python train.py --num_hidden_layers=9 --hidden_size=640 --num_attention_heads=10 --num_key_value_heads=1 --head_dim=64 --intermediate_size=1472 --vocab_size=8742 --hidden_act="swiglu" --norm="rmsnorm" --norm_place="pre" --norm_eps=1e-05 --positions="rope" --rope_theta=10000.0 --rope_fraction=1.0 --qk_norm=true --attn_scale=0.125 --bias="all" --tie_word_embeddings=false --parallel_block=false --init="trunc" --init_std_qkv=0.0205 --init_std_o=0.00484 --init_std_up=0.0205 --init_std_down=0.00319 --optimizer="adamw" --learning_rate=0.00113 --lr_mult_up=0.909 --beta1=0.9 --beta2=0.99 --lr_head=0.0085 --warmup_steps=348 --schedule="wsd" --decay_fraction=0.839 --decay_shape="linear" --final_lr_fraction=0.05 --batch_tokens=262144 --max_seq_len=1024 --doc_mask=true --train_tokens=1769000000 --max_steps=6749 --dataset="wikipedia_en"
Each number is 200 + 30 x the weight over its row's rms, rounded and kept within 0 to 999. Layers, rows and columns count from 0. The size before them is the row's rms in percent of the matrix's.

# up: layer 6 MLP up, 1472x640, rms 0.0495, rows 1315-1328, columns 80-159
# down: layer 6 MLP down (transposed), 1472x640, rms 0.0493, rows 1315-1327, columns 80-159
# gate: layer 6 MLP gate, 1472x640, rms 0.0474, rows 1316-1328, columns 80-159
up1315,106,228,223,179,201,155,154,227,209,181,193,183,263,215,242,212,215,183,204,269,161,164,173,157,193,220,229,196,211,201,168,167,251,216,176,195,180,217,152,164,212,208,175,214,237,172,220,213,215,193,214,213,208,211,167,212,240,230,203,146,171,203,210,190,193,208,201,183,196,190,157,150,217,165,246,229,187,174,169,191,256
down1315,101,173,228,161,134,201,160,198,205,209,163,199,232,216,167,183,306,221,193,195,175,209,154,191,161,197,199,175,239,247,221,221,242,202,159,152,200,211,224,229,196,231,261,200,236,156,192,211,186,126,187,240,212,180,203,174,191,236,188,203,170,176,207,138,206,199,198,136,171,226,224,166,174,183,166,221,186,185,210,199,245
gate1316,100,195,237,242,188,186,185,188,168,194,161,211,175,229,211,169,259,247,235,245,234,213,169,172,156,251,223,178,228,237,208,191,189,207,203,191,191,168,220,197,257,178,238,228,205,212,244,230,171,127,180,218,201,208,164,224,146,188,249,240,181,216,189,205,231,215,178,152,135,194,230,233,223,197,219,161,175,225,173,230,238
up1316,104,185,177,151,171,173,216,242,236,198,241,184,220,128,200,236,186,212,209,171,185,209,245,146,201,250,137,242,164,188,221,217,208,217,186,172,231,190,220,197,227,226,212,179,194,214,220,210,162,217,187,107,210,196,184,217,176,202,209,216,181,255,212,151,194,232,180,205,168,183,175,214,219,176,172,189,240,242,227,245,216
down1316,105,271,172,199,151,180,184,147,177,184,215,199,186,169,186,228,209,248,199,155,202,199,227,185,194,186,187,206,178,226,232,222,189,204,237,195,146,192,196,252,210,270,248,162,241,172,197,213,249,191,197,242,262,226,176,197,184,159,137,224,181,212,176,162,179,185,247,220,222,197,170,226,235,204,227,213,183,172,156,212,183
gate1317,101,194,220,239,226,176,130,132,179,176,175,240,190,277,149,152,235,244,242,230,202,187,162,229,197,200,242,182,219,215,167,230,209,158,206,194,198,217,168,219,223,226,241,165,222,174,179,212,199,240,205,199,219,214,229,241,243,202,249,227,145,192,243,231,236,177,223,205,182,172,161,246,142,146,277,177,126,195,227,235,213
up1317,103,140,232,205,195,247,172,180,220,201,140,218,203,207,221,208,212,214,234,245,148,178,202,215,123,196,192,256,132,155,214,193,187,196,202,181,164,257,230,160,188,259,185,155,248,183,231,183,196,155,219,139,192,270,211,264,225,188,157,180,208,172,197,202,189,218,197,166,212,188,180,182,176,177,165,173,225,200,222,199,212
down1317,102,187,175,147,216,207,238,164,246,211,217,193,219,138,223,182,210,197,146,217,250,186,190,164,199,205,196,236,195,181,182,237,158,162,190,124,203,221,248,227,180,195,128,214,169,205,215,189,202,219,232,271,208,228,223,101,150,134,159,171,242,158,185,214,198,157,155,165,224,202,139,258,184,232,229,183,192,176,215,232,208
gate1318,103,177,228,180,185,199,180,196,235,164,227,196,211,154,200,284,180,175,223,120,161,215,159,216,235,214,280,212,201,220,216,190,183,229,208,179,194,236,223,236,206,170,188,185,230,219,190,194,253,236,192,212,154,211,220,225,161,214,168,170,200,242,215,254,240,178,172,186,236,244,182,230,253,172,220,197,224,188,197,204,196
up1318,102,229,193,228,240,176,164,251,215,236,170,222,177,182,126,206,206,240,206,176,177,218,210,167,180,182,185,151,267,182,229,202,225,239,254,218,183,182,221,237,205,229,173,146,183,232,237,184,214,179,212,237,192,183,190,159,201,159,206,209,187,152,221,231,196,228,141,191,204,201,213,173,222,203,159,199,201,186,187,167,263
down1318,103,250,206,221,267,180,199,193,224,196,225,227,178,140,174,178,190,239,204,151,214,235,206,198,212,234,208,229,206,254,190,227,198,220,255,186,205,210,227,190,195,154,209,236,188,155,187,172,184,192,160,157,220,191,244,192,230,232,275,199,193,202,226,234,165,172,214,234,164,217,206,185,252,233,221,184,179,239,168,215,205
gate1319,097,258,168,201,163,228,159,201,191,210,178,181,225,191,211,182,202,220,248,135,207,222,226,230,225,256,197,168,197,266,219,208,180,255,189,193,207,216,232,146,236,151,159,166,208,209,192,177,200,217,192,247,234,188,174,230,271,186,216,216,203,225,169,236,243,196,223,170,193,176,159,233,252,182,250,223,242,275,187,195,189
up1319,108,241,152,221,220,181,195,241,256,211,171,223,192,186,202,174,135,193,208,173,233,218,212,207,215,243,212,232,218,180,210,239,202,175,149,172,244,193,180,143,198,173,196,172,199,209,178,193,194,200,210,194,248,184,178,223,238,199,198,210,230,204,254,221,185,204,209,207,197,177,177,191,189,204,160,179,189,234,219,258,144
down1319,106,181,192,168,226,207,225,195,164,175,233,193,225,221,180,147,207,228,201,179,223,199,134,204,204,149,192,213,230,222,195,218,197,189,192,210,186,197,177,202,127,218,162,179,151,160,204,223,216,204,154,182,267,169,233,214,178,167,164,237,204,207,231,207,174,171,215,172,184,209,177,158,201,185,174,179,216,158,215,212,136
gate1320,102,141,219,237,222,197,244,173,246,176,247,214,213,124,171,190,227,237,243,196,199,135,186,154,192,220,227,227,286,164,251,213,224,244,155,158,165,235,226,157,189,211,224,204,208,245,244,238,171,187,211,258,211,208,200,210,172,246,214,166,193,206,206,203,149,183,197,203,200,192,218,229,177,189,176,250,221,151,219,127,211
up1320,103,213,145,183,200,198,209,171,224,240,195,238,148,184,179,173,208,214,172,260,213,240,229,192,171,229,219,230,155,200,206,196,187,176,229,232,244,226,208,145,186,207,154,182,179,142,181,202,179,222,203,227,173,178,210,167,271,201,166,218,215,185,249,209,249,199,198,186,189,185,227,228,185,230,148,174,189,231,166,202,220
down1320,103,119,213,232,171,193,176,241,208,182,218,158,229,216,213,175,219,197,236,177,238,228,200,215,213,193,215,216,150,240,187,176,211,184,214,223,262,188,186,180,177,181,150,158,187,192,205,152,182,239,155,200,208,199,178,155,210,232,201,232,180,146,184,228,186,223,190,201,212,218,182,177,204,175,249,189,180,231,205,186,176
gate1321,100,231,211,190,138,189,160,206,171,215,160,153,184,152,232,213,303,168,204,201,267,173,200,187,230,183,197,190,191,194,171,181,213,151,201,190,167,199,226,200,212,182,169,216,187,235,177,195,164,196,181,192,140,219,197,228,219,200,206,198,207,208,239,255,135,174,174,163,202,154,181,156,166,236,158,192,173,231,190,229,201
up1321,104,160,189,180,151,197,203,178,199,209,210,163,219,208,288,225,213,208,179,245,213,205,205,184,209,186,172,195,247,232,228,216,232,221,125,217,168,174,238,228,220,185,238,208,185,212,174,187,191,181,175,143,204,258,262,138,238,208,192,188,196,171,171,202,214,177,217,139,246,172,219,185,209,187,208,223,191,202,182,213,243
down1321,104,144,171,228,194,205,187,237,208,216,247,212,144,221,223,194,209,251,190,189,196,204,188,162,202,251,214,188,230,197,205,142,214,186,256,231,242,188,209,242,248,186,165,186,171,243,193,204,188,206,178,211,213,184,213,187,198,191,202,206,226,159,191,191,279,197,225,205,197,197,176,170,206,199,209,238,141,264,223,208,210
gate1322,099,205,190,166,234,155,247,227,205,175,197,200,237,194,241,179,198,215,228,160,173,180,162,231,209,205,210,188,163,200,226,215,209,153,190,214,173,193,184,194,191,186,250,197,247,218,223,185,237,173,218,229,248,131,196,148,208,159,173,204,162,205,184,149,174,229,189,175,171,241,225,203,186,220,198,201,206,145,189,163,233
up1322,099,202,180,203,157,124,189,212,199,178,206,230,171,192,185,166,190,176,185,198,231,233,209,191,213,215,198,251,202,170,169,168,188,202,207,190,195,191,188,177,185,235,194,214,203,226,205,208,284,158,188,261,205,189,191,156,198,149,200,239,161,184,183,161,168,240,207,186,163,228,222,193,172,222,229,217,211,218,239,215,197
down1322,101,227,214,228,159,178,196,253,164,181,234,178,208,162,194,278,233,243,200,221,212,181,217,228,181,200,145,189,183,191,192,217,180,218,176,167,190,179,178,231,200,201,205,195,225,200,199,234,225,191,153,224,217,209,232,214,188,218,208,182,179,216,258,223,194,158,245,194,149,152,195,179,210,168,176,227,197,224,220,195,214
gate1323,101,194,192,208,166,168,225,206,203,224,233,133,199,233,198,191,195,161,223,141,199,263,244,189,184,247,226,220,152,222,169,242,184,163,184,219,224,224,217,186,214,203,222,245,249,134,208,207,215,235,224,188,155,194,190,200,134,256,212,254,210,129,227,168,202,202,208,173,228,177,253,205,207,171,160,189,201,222,196,183,267
up1323,093,209,171,235,244,238,251,193,238,183,198,200,171,181,191,225,168,211,138,119,199,220,186,242,190,166,169,179,231,193,163,182,236,223,170,150,251,251,176,176,196,171,203,196,281,212,179,171,221,215,217,184,209,244,231,211,198,198,229,233,187,213,197,227,177,220,188,160,146,233,205,188,120,235,194,194,202,166,227,193,207
down1323,096,207,203,176,175,217,168,175,210,153,203,173,141,181,213,221,216,191,239,168,196,147,149,197,213,203,178,182,229,233,200,168,195,195,209,219,158,238,235,258,211,169,186,158,219,195,178,159,165,186,195,205,207,208,148,199,199,198,195,176,124,220,207,164,147,224,174,192,236,203,208,191,187,177,223,171,262,209,190,216,182
gate1324,098,199,165,226,205,217,208,243,132,184,168,243,233,262,235,215,250,182,218,177,195,192,154,182,217,222,208,169,210,142,174,169,195,225,175,200,182,198,195,236,210,168,215,240,167,206,172,169,163,189,167,170,122,196,236,191,126,196,181,194,205,197,213,258,167,201,224,189,203,224,176,126,248,160,205,231,151,181,229,223,176
up1324,101,167,234,198,163,203,143,165,231,241,207,189,185,241,182,202,240,238,166,177,171,224,205,186,177,208,178,223,186,180,229,190,215,183,179,228,198,209,176,189,191,230,194,209,237,258,249,208,226,199,220,155,233,204,211,301,156,153,169,162,225,211,189,165,200,232,155,198,220,153,207,228,212,238,178,176,189,243,155,212,203
down1324,101,228,213,170,137,222,180,164,220,170,190,178,194,174,180,151,235,158,217,200,178,256,179,211,200,192,184,215,205,214,211,242,157,131,238,213,218,172,163,214,184,224,241,178,173,192,176,242,204,226,191,224,171,202,203,237,249,200,174,196,274,151,194,178,184,200,200,208,211,207,194,216,236,162,194,197,233,226,246,165,266
gate1325,099,217,166,205,214,223,193,188,189,209,181,211,191,180,196,213,189,148,252,183,230,180,272,183,207,192,203,250,202,189,199,211,206,221,248,196,188,209,183,139,166,196,232,210,145,202,271,211,214,181,230,156,230,201,203,201,188,193,201,197,213,213,171,228,155,177,188,238,145,212,197,233,232,213,222,256,217,189,175,201,147
up1325,097,220,245,140,194,181,160,204,223,241,169,260,188,211,235,182,224,175,184,185,236,263,193,238,181,215,222,223,215,194,208,201,193,235,219,210,203,231,224,162,192,168,152,180,211,162,204,192,176,188,212,219,165,170,225,250,171,221,171,221,208,245,226,226,195,212,219,279,229,246,176,190,254,222,185,212,252,248,184,242,231
down1325,099,287,183,234,239,209,136,187,173,183,183,205,181,210,238,194,201,229,223,273,223,214,194,207,255,221,188,164,186,205,240,199,167,273,245,173,226,188,222,240,219,206,257,186,188,196,215,146,250,198,218,247,200,177,230,252,256,215,240,264,268,190,222,219,165,162,204,207,196,185,192,162,266,185,181,175,190,204,221,220,199
gate1326,112,181,195,211,161,208,220,238,186,200,188,186,186,204,216,197,199,192,174,143,158,218,224,221,202,194,204,163,191,208,206,180,222,230,202,245,182,171,229,248,142,173,184,186,240,219,193,220,205,227,188,175,179,124,191,205,233,181,139,188,188,275,202,247,221,169,189,240,177,189,215,226,197,165,152,220,211,180,211,226,192
up1326,120,245,183,171,157,152,215,211,241,203,236,246,219,180,183,139,175,192,218,205,183,182,186,193,199,213,200,169,237,227,177,198,213,194,173,161,257,172,157,187,247,266,221,210,116,171,179,107,178,119,189,252,195,224,120,222,207,207,221,205,205,127,188,226,237,232,171,229,194,190,198,166,218,191,220,173,177,223,132,222,221
down1326,112,217,195,198,213,190,175,167,203,213,225,156,238,159,214,161,180,178,224,199,186,178,194,170,152,184,157,171,187,201,193,227,179,175,159,235,262,217,125,184,143,203,203,204,203,209,233,149,191,179,226,211,254,237,191,189,178,172,256,191,230,188,230,172,270,251,171,172,232,191,129,178,216,222,209,197,178,229,181,180,235
gate1327,102,133,148,205,202,202,201,136,229,229,182,165,283,131,202,229,194,190,224,205,185,189,171,175,216,244,170,143,185,199,206,207,251,250,226,244,308,207,197,221,198,255,210,219,208,240,222,162,177,228,202,212,192,187,166,181,157,179,245,187,158,240,204,185,239,170,191,303,222,215,191,132,189,149,218,166,176,189,194,193,199
up1327,106,189,186,170,146,184,154,233,176,198,236,176,192,199,226,133,190,173,158,155,233,146,211,187,195,216,183,245,223,172,170,203,265,218,217,175,181,191,207,198,204,212,172,198,134,184,244,242,139,164,198,198,253,205,218,247,176,200,204,190,213,203,282,184,184,193,194,230,180,192,234,248,129,201,156,212,231,262,184,228,169
down1327,106,166,183,192,192,202,208,245,203,241,188,205,162,156,182,205,195,194,212,250,149,198,211,234,180,176,153,223,211,206,202,220,243,121,167,164,193,179,197,180,216,192,233,158,185,218,248,175,191,224,243,142,239,237,188,222,223,175,184,163,142,199,224,208,219,159,193,157,218,219,217,245,226,185,155,152,211,207,181,222,237
gate1328,103,150,215,200,155,190,169,175,181,190,210,158,214,224,181,211,182,181,210,205,188,164,166,260,199,218,213,200,212,167,211,219,194,200,205,192,197,211,170,185,204,191,251,187,196,235,185,191,207,220,217,183,188,181,241,229,175,195,217,214,181,192,214,242,190,163,175,218,203,162,224,210,238,165,238,133,205,221,208,179,211
up1328,103,262,160,212,228,150,177,179,192,246,204,222,148,193,219,216,233,223,247,211,178,200,206,157,214,220,199,207,182,195,202,203,184,181,203,214,161,164,216,196,222,233,181,192,204,165,182,186,178,202,234,168,195,173,144,190,181,209,175,171,197,171,120,185,204,151,155,170,220,214,248,151,213,193,164,193,214,219,236,165,218